Part of a small language model's weights.
Training: a variant of Muon for these matrices, 161M tokens.
Each number is 128 + 32 x the weight over its row's rms, rounded and kept within 0 to 255. Layers, rows and columns count from 0. Numbers have three digits each. The size before them is the row's rms in percent of the matrix's.

# layer 3 MLP up, 640x160, rms 0.0855, rows 185-225, columns 80-159
098:152121171083063058074159155178135120126093160111125164108034140173107131105133126117048141115182088179175138139107130114090153102142151113118153117124117126050159073099143138074170143142106140205161134154125179082101138137174133117075079162
107:146093117131152138172126177141139130114130143189150155166125074165150175121141133095114219156058110093140135129122177136077108085059138146127095140123129107123184074095135110163195143126109123091153162091100135083108135144109070092121096190
097:179121128107148165102146138130148130120153084113112082119118142136138083079153139187176139114102102157122170104160166122159144147072108090107155118047130129102125156113117093051166107096135145105158112130108165108107168093074191139198137106
104:145081122092093139084155164131120131121168131167101148063195139121134149107172097187115090135177104107109130112151147131068114057174136068068142208163104103148126145104142100080151148089147104101110060113081135164163140181163119085113104178
096:154157058180115130159114173108133155127097087101095109069165194101115123097137067117077136083166124085104143108142211130129133105147072132117148107179114131102184082162096106137185147091146096062121131102158069102123147109141144108158153100
090:161159154180130157145119114131121108105142143158123110137152099051110186158152108131111059133125130149121141103093152126163156110126144106173123145084069174198135129155150195155128122074118062119167040138121148087094164121110118092098190127
094:198094110144095103109122139077149194148099171167140088097123117122173141083109110126197131171097109073164116194110135120156124141186175100149107123136108110145162160158178093124110089149141161107095166109157123128143124106126161134145082149
106:142071129167143090129142136112173115075167136108132127099124154118131146188097176170112121104095118115133152153138067100118126098094107100047127056126209181095134106136154140190167080116159113116179130094154133162110181153132066156152127148
104:162169187103134130103131164121103116094085083168118116163151158157066073124170129096147138119167149099118141191105155108148144157185097118111105190138149121153108134164157181161117147135147120125176155143203102164141163086120106131104098172
100:121116143059073173064125100146217104032139121150149069127143122129139106141154135177168077104084109101107124129170073127173062152103136105177129089196127165199164156127169147143105112161107143091168180116173117095173139106111148139150118183
093:139124148101109115116134180071088127099140097158130147103117149164157159110142095075143120122110160056226146135142167170106099172082148136106135150135144155134127160143161135096179115157152098131163140123104160150168145120170095151132104168
101:118098109168193089188177170184153172191126089107139151142186134151163181118104164129147128148109116099118136149100170139066146115090100120121124110136106120131129109136160122098126110114118153103123110103148124096143146161126125139135181131
095:085073133129122123160104146083083180156116158084121111135116053098181148121076156079133107113144105086136167120131121107147092092089123118150113146114117101121126158182096158081122103159159177164157193141156152132103116123113162132107176117
100:223102135169096079120144135158165172079126087094112058150129118160170133146118154183117143135144131089138115201101198178117098158117069120103157114192130154128160140140108077141105131138107160133152149103208159141145145097129144128066154079
094:066168153146136122143127063133166150096142165110128147127153078166135104150068147127135120194112151150143135139189179130181201153122161115146129129104098000153107169147187179065100148174138054148189122139128097083107083111100089132087057172
110:045171157140131190125127094185114140086127154135076141161111161103128085143146075141107134162174128156127151163151118080140126092105165115121098115113169117179117097109087134156149086163152118118149110087086096155153117117123111131179151160
090:062103097180126127122079132153135124151093135148158116086147126129151111140178137196149080099052141167170137077111126146137109164126092108172147146100185143144125141114151096102136128070127122144183119162144121143148176071136152138170123088
102:154123180142117096087217138137102141121166135218151121144123146139133086135103125174126169170165110136102134120100123163128186144133099144185056122124095100156141097197133130110077114116123116105101089157106085188154173099091095120137119079
104:110112130060114108156204193093117121126122140196163113123157119156117142126095103104102139200144083167092063105167108072100091171092116190138196177126111117104155112087113124141059085128209163099155120082116156129124100118109085135099116139
101:112141139123121119192158089086103127149143106113109160090160172107093067132124138085062129111130146158151155129117131040129085137088218128179128140153159147159186115168098161104106162040161127097111178096116146109137153139085174123162173129
107:151114157120092131156111151148076133148154055141166132150103132101132100093161120168121049107169128119101112128098114107118143117110092165131144097132125065131101156149128094121163062170143044094151117115135179113170057130086122092109135176
098:138130179131121066163111176089098128194119129152138092159098168134142116129122211088071142090174074111144163090156131156098123122185142147065095157071095115097120133068146150107097145114115176161204126093107167127106148147127103084088098091
107:117195095114103092098128122172160178131059108184135071131176104160166129146110160103116217133118098121083071167130112150166088167153131120084172128118133200182167127132118146164140088051114105106113145091125108141147122129127166126147093142
103:154125134143137174101191120106156114126147141108178153122124141151158190134097063164078164136149109132126146062072113164183164133137126143070058120094173091138093130167188168105099106100121126177115117149091169133140115125181095174144137144
115:183080142135088110172216183054089113121161126148129165145137141148139114172148107121100111128082102114148155115179064122156108119068082079148173151107198087064149074123149165170115118099147148157187108050111146158160145172098135150116123134
108:142144128142131150044098140195167131169132104160083116136116113097117162129101063166073176110159124117119140174124156123061104142153148111147135110163169116080087163155052168164151116142144130125110083132133099087125080140120150098092137120
102:097138116120107225140151134143108181128135118111160124128124151134124134118146130152077069153186126199119109090104141132165120092088076181124078124189109052134143145142140085134089135125080125110112159045201122086114092187069102090150112108
106:134054105077101160121141139144121106107149088111186122102095175139142149146145098175099080123080137162081132143159102143169115054128113121156175144140206119106126184133157164197125130104068153130112119074103172132087082124152190144114181112
105:052116118112123133109122114133128072095172158155142120112138131134133166115064134125115153125183158063110137176136075128159130100122157140136143155189118142210159172111148156123089139116144155134080068139093133164100062106080151128058106167
102:156081138132087179041124144126142151192139140153128082165113107132121112136182119178081110175176095141148181078084104127114166176120105167093128129148084112088075108150139146134076126118112122080102134142114075099134087143124166146113130188
102:143168124120133161102121189165188204194093150140098212088137115140154054130089124160109082114181117132107113123166133124118083146127107169151127154114082174056137140119097155158105100106105049157062167098090118163142108088096139113141139163
103:146128112124145138097111123164129160087157096149151080119087121121130060113140083134115119067082156109139134142107148152147141153135133166110139080135094127136136133142154131105140071058147116112167069125108148140138130101147088102128125154
107:165114161106112109134175131086098157094161136138170125122149174154162116155100115150083133145169125070093151156126117110122095110130149167098110089170107125120135118092098168127139122144132129114184129084160190121130163093186103116094096166
100:107150136110129133099077087139148163157143103158125161112095136113140127148121119173134057154135170140113141113195154137169078135169113160152123086115098154134095112124185158078084097137185117158040122139128141073146193156086086071152154171
095:105154124105095155134132086106115118135110125112131088133162137153220134153128139112053133176136121109111152137122098054217158141159133127082104174155167163103113124152141149160116084162126110120167119137122154152110061207041084123147158053
105:175135082149081102125157163123152173095085105112113090167109117130138147153149109156084080152145118120142062099131120109140122137140111105128155143106128195127139081145123142191202156165192127104134170104180177144159118097165113106080140108
096:104145119134152115094094146162160129147076110058117107102123159113157119105105086139141121118177120148159103131122128140117080187154135163088074094138194147145086123148086143148202120160130097165171094137118152100123151053135072121138098116
100:119155194123126116123152155143198140094099117137137126188133061190135114155094051098085165129138158067143183121131152123108094172106145124076075110161145128212081128079145067128154120137110146133126142136109072181097102117093076136136110149
097:188110126121095105144141150112187162149154142112136086179089105128150119196152091146175115127081157156109148182174107143109137088164089102155091088140078167139151111156147093103198163152158132123102120140125135118120110132068172137137094099
107:101090169192067127150150099071129141128134108122143056135103140117114164141106094215074130100087069161145143126115133111092134072106122137133108178110146156169110106095157174148070145104120117137129099132180153091087176189122106140150193132
106:169176117105112143086137146105174087073101160133117158081143142123144144192126057166143094074185138170095150153098103205106156123168185146119134148094135154110110164120159145109165102161084103144117114077113127151130125133117149167113112046
# layer 3 MLP down (transposed), 640x160, rms 0.0309, rows 185-224, columns 80-159
100:154113107182164137116143174097125074126085090105097100132194125064120113147151128155151107149096127131099161118192111130095120131100125118142084160181129066154100131124075176155148110107181171056134152049097135102117101110160123148139182143
105:121164092171164156158117104150100172114089153117155133109122156078172121101059101180146120130158138174168151183054082093181126178127202142086138092176113169139085126082136112136113146144146074147123103108112122195109150119083125081115162134
100:115143098159114142195122138072158120173092130159136188075107118103104202204096115092075148102156139120141107078149112148085134116145089094137088122158105113151073139108118152198038155170181133152091145089169141147134151180164121105103173121
104:075124124115128067114117162158100118101190128133115132140154121117156051158107140134132117077120124089121179115161113151119188136097143221123094179132111137163144131118196087109176134167106157173114106093104169049089146070128088157091142110
095:082075140106171066153110093137112085141122105139194090187105084127140114113174119095168150105094054157201074191096079130117129159087165125161099135090117111139083156146141134124107150078184119198177140120112134127138106127109089111136198104
092:125083074176145082129133109099197175144092102154123146138125166154187104092064116091192170075139127107146114140107100180099103168067115136111135117142208118101137144151144123134147143157101162152129201073134150105104106137128088158093038133
099:143071137081136108132132113170133139182106103110149120148131126136084074158112160119119082055115129139090153107107071102143104149120188180055145147130114144119094116053059129131171116118172135185181079084118157092129194123143196113073146146
113:140084126089119149096155122103093095146121211100107141142109100048119146175159116122129138147134143149119161148093154163096148075114086049126113103107158080178100056070155130146103138098149116134188121137189101123133157149078189159116132138
101:042116114093187121094144135126199092168163134143116138113082124140150146125094109135072116171148126145109165079100153177104129124095186160192139094149073162110164153106123116105153069114115156149164166063105167081086140163141164182177152127
104:115151123100118116196149107096101145220151101173055136136139157144134171124097102171146121194089106068085127131120128170081132165155153121113101171138082096133136123095131125121101108050178155143155099135116125127088130085085146131061177128
094:147093126082101146131151170165139160095048161173163112147066063078054152104165094160119141092124087150092110091084171115101110104181066124133124083045062112114105152176103111133152197107096158115098131177110114117137108127061173134099167139
104:159108160121084109066057141125154148097101124104128127166071122101147102172117131144098187132203161168069110126096120193168074097155168151142136088150159153088166097147150122160117100141084128155115134146120102169123090166135123116102041144
091:128181215108149140155207143112143158064155061132139123143125201160099156086128082092140149090128112098135130151108111086158080146125146138122115110179197080109178104135169121146124151148107127166110136096054101175194139112150119134110132137
099:097197167123123141146121145095085142135145109167150177128159149152160115105108091161160156138107122127106181065148088047090143084134139105075107162065079085151101138170118173142172114170168157115144169109074118105071138146133132152106085109
094:128116163126092194146065169150179136181124072127151192120154126066129089117098080104193076106160096137106090211095097108114111129080114122112197109138117194120163082143085089119177140156095138140133104118152135107127112171100116093138135123
099:094148126099162104163148135176147148154134101088143150127099129132104182125088102109124110099106121099109104152149105176114126099066127144096177117079056178105129112151180116123150171122156168121114116153087051117112139105138128100100097097
090:124171092072131165157147119118121087105079178075095163137096173094075137103066101110095153149109133128112105158085133122160160127089127176069191148105157120164146117181127135146148107167089110097174165079099142108147117160152070096109110166
101:088107096104145099165111152128207084139150101098060171132102192127081158122149153122140146122136097156158099136100131102121105149105115117104133087139064166108166107104093139143141102192084112145166187146161124102095152182109115105115185106
095:098148121148141096129157114071126110161119129133101094161156098148149174157076100109144192097098162114215131093099104162175159119116100076108125094127112107092169160142129053144152113214118153152161149117142131077095130105147147132143111080
092:146188138121115153119079202120118108105109118153137069093066099176194169122115114161130125074140148171097107125153155155150164090125077113117102090161105060137112210109158091116091093120126137091122119105125166169142145157148077104135162188
106:122149073115117075093099167083152062108162121182210085128160087174150133126112172129147136176079153095152096128134120073132125143127175128160154098151093152116160140195194077134073112098091104138148104157092130109106148145188165142105125143
096:140098129110179095135128109131107076146117140114154106182123141196151135087166140126146086168109175106099116150073120153133063173151125122107135154155105118112137170139102060130163163101117222110087117139070089170114130191146126094103084147
112:135107171160111159198118149145067119108100158112101123051160148082059096145176099084162090122164106149060120136125111110142158109107134154138119149103067153107084182118122119141162112089173110064149129126165149072142142101078072112126172174
105:085157096098147160090127134122110099127174132109142094115164123142115111065081178167151116168159176168147120091117105138172123137156145107116161090192153135109184154158117058119147172096145160137080078113081070100108152158120131161123123166
105:127151142084109087152097172093140098176141121202104154138142135126115107136093150102111130150163169119097168192112072094156107132109191136167152164126161112140123129042084157135101132125189094163135150084113151159116095149161032129128163153
105:174112161137085115183161163149145145080141159160140186100055122057115133121162076096126134130125122148139051146138177137143096153081056105084144117065113198205143191076145143148068122099160140168127186142135175162124114057096132128188145116
106:092127097100133170123149151153150104073162126137142122142139084140096110129185117135154120170105162169054124156114124119093135124191105140159129100090143118146132115102123102213116169106156071083137064149152171132151141112136172069104166124
112:110145132097097104094089111142118135152129126140064188101095146106081080160181060091116115138208140123129157119137131154090153146127127041118116194153138109137099107125139131122148090144117135095124147114142087115137135186144158129137116116
102:099131033156081133133095131141132145140141125107099091096102098137069147126071153149127106152149114141104165142096171168125094111092126134212118121157174120114164075122161178119178102193159123146131147152151146152091123142119144077093105135
100:179100138110160121158131081120207170139083126147107100166119165156115163164099117074122133142147182102074130099142114087119113093118190084132097136128076146206141140107126133062139081107159158144121137102136166110084145117071139107126175123
103:140090102197067161132127101117138102154117183089110158106168129060046129108098127113184076107087157142132161082140214106096158140093108075111103156184132172153131142083103105145143127078135136132111082119150165131120139114154094082221119101
099:069131124133153153101133131102108154078087142171128154119133172092146091105153177144139113176150096132096146120129212108113092102150154144201121107097097152118062118060160129177129123133107185148047125169186083114086108116121084057184069117
095:113126157120194125120124123120108063145128121161143104147126132152149105137068183093115133140152184150143109067117106150132116181101123147134090151173156145122092114148156155118110174077155142161153118123096167122069180070197128103131174159
104:139132078080191145144165112113109082129118141200113111108124057099139169143146096117152113087087129146103175106163138064160143120082127140120118161126122142153136104151182114099106054115115103093166146147097136107125124140142178160164121141
098:144086112113133114148120147118110144106115094156158150111139118121132116139138105153143095087151134088185116123135149170071102106127160189187085107117090101175202121112139099176126190109133092144077049168149117126158169091195119158105154197
107:054060128082160069171129108084153090113117119099124181102143137105143096100141166128132110149154201113167127098107135146129162141132105099160134113116168098133141203100149137086054119105149164123119135116124156125105087102107206153148142093
102:118145155133160133150146146135147123135135075114145138139117105108089143135099143045156136153143105180078136104154091119112143036133109141070154164122155092154117082082112112148117102146135161071128165137133092122152068147155133168129143191
097:127124157103173102109121146118075169205179111122115141070140183099119101123076139125118126129106080104143147089191116163106179095186142151080170157116098170077088129172105124112081103101121135212155098133102141126083129077198174132137131119
097:084136134149161103061148124156102117109159071169115134163118045126125138138112148075076154144126091136132159131112086157099112157115125151123147122126127119160088143102159117096106163148129133197156161117069150107136134094146152133091093123
102:173121121142157190116119109126130147113140143077089142129088159130126097113150173120131103160102186124116078110148107082113148132140090120099186091196180124127157100136144087146098173088060111127131182141125097137142146089114133112120102080